Weights of a small GPT-style language model, trained from scratch on English Wikipedia.
Training: 125M tokens, 3812 steps.
Each number is 500 + 50 x the weight over its row's rms, rounded and kept within 0 to 999. Layers, rows and columns count from 0. Numbers have three digits each. The size before them is the row's rms in percent of the matrix's.

# layer 5 MLP down (transposed), 768x192, rms 0.0608, rows 760-767, columns 96-143
099:451483595494522529453477585486401488533587453571540436528540461518470499497480562501419537478569549520483565503498491462455555532570525462541447
116:481508462485468466519474455508448447395495531573532594470428478556539473602555486531484525510434499431437488526440514527626434511529393477556480
089:511510490488415542512601516486476516456516425465491543492497459494537489564556606589518612530441474530514477531455551500469476464594480407467399
108:495422426473449541624491393503503481594560457412516574473646472486515455521471553508580541459423492532494552508480531511577445552488483443473556
078:522550535436438530501371490557554450469453432439511481485484515541461596417491425497519506524583479481590474446478450517497410476569441561512558
096:533459476546512571489541496404506520455499397631529402470479426508507541557484393416547524521480448473593520400581464473488536457570482464468509
066:517492518478519414506469450425564503506521510460454485542538494528482515536535517550401499524458576451560448532503604541476441477520550492513463
092:577489465534584529516472546494415462480523450552490482553566446594515519459504441524519506429549487513541524531541473472465450584425468563412594
# layer 5 MLP up, 768x192, rms 0.0609, rows 761-767, columns 96-143
104:527522510527532499473491556486620570427485520494563510541461440447499466592440564460538490492588536545519604489562482536467424455574440501478549
091:502429438446506460479409412598550493520619429508426371504552560431584539450459481516530438542556500493550523462520514475554426548465444559510437
104:476513499506516430508556574427486482570465476592447577487477499505451569420449457518513524519484519403466451398511513465524578497534484519500492
084:503462450452506544506614515450395587500543556570458474533443587512578444572506517456450516518508443550502504504511586407515564509454414488432455
099:614534450518605480476478475484554494539512403513446493502514486497517560419560521479432479447526543498510431441475500453523507593459495425407429
064:481497521519480506451427516557525487406475449478436537492457377446504519498521529525578481404512468627564479516455398491457475568529398563454471
096:517546484430555495460566528639504496427493507495463462469498505431570502411524522605547587552477483564485545504455484525523482513539461410597494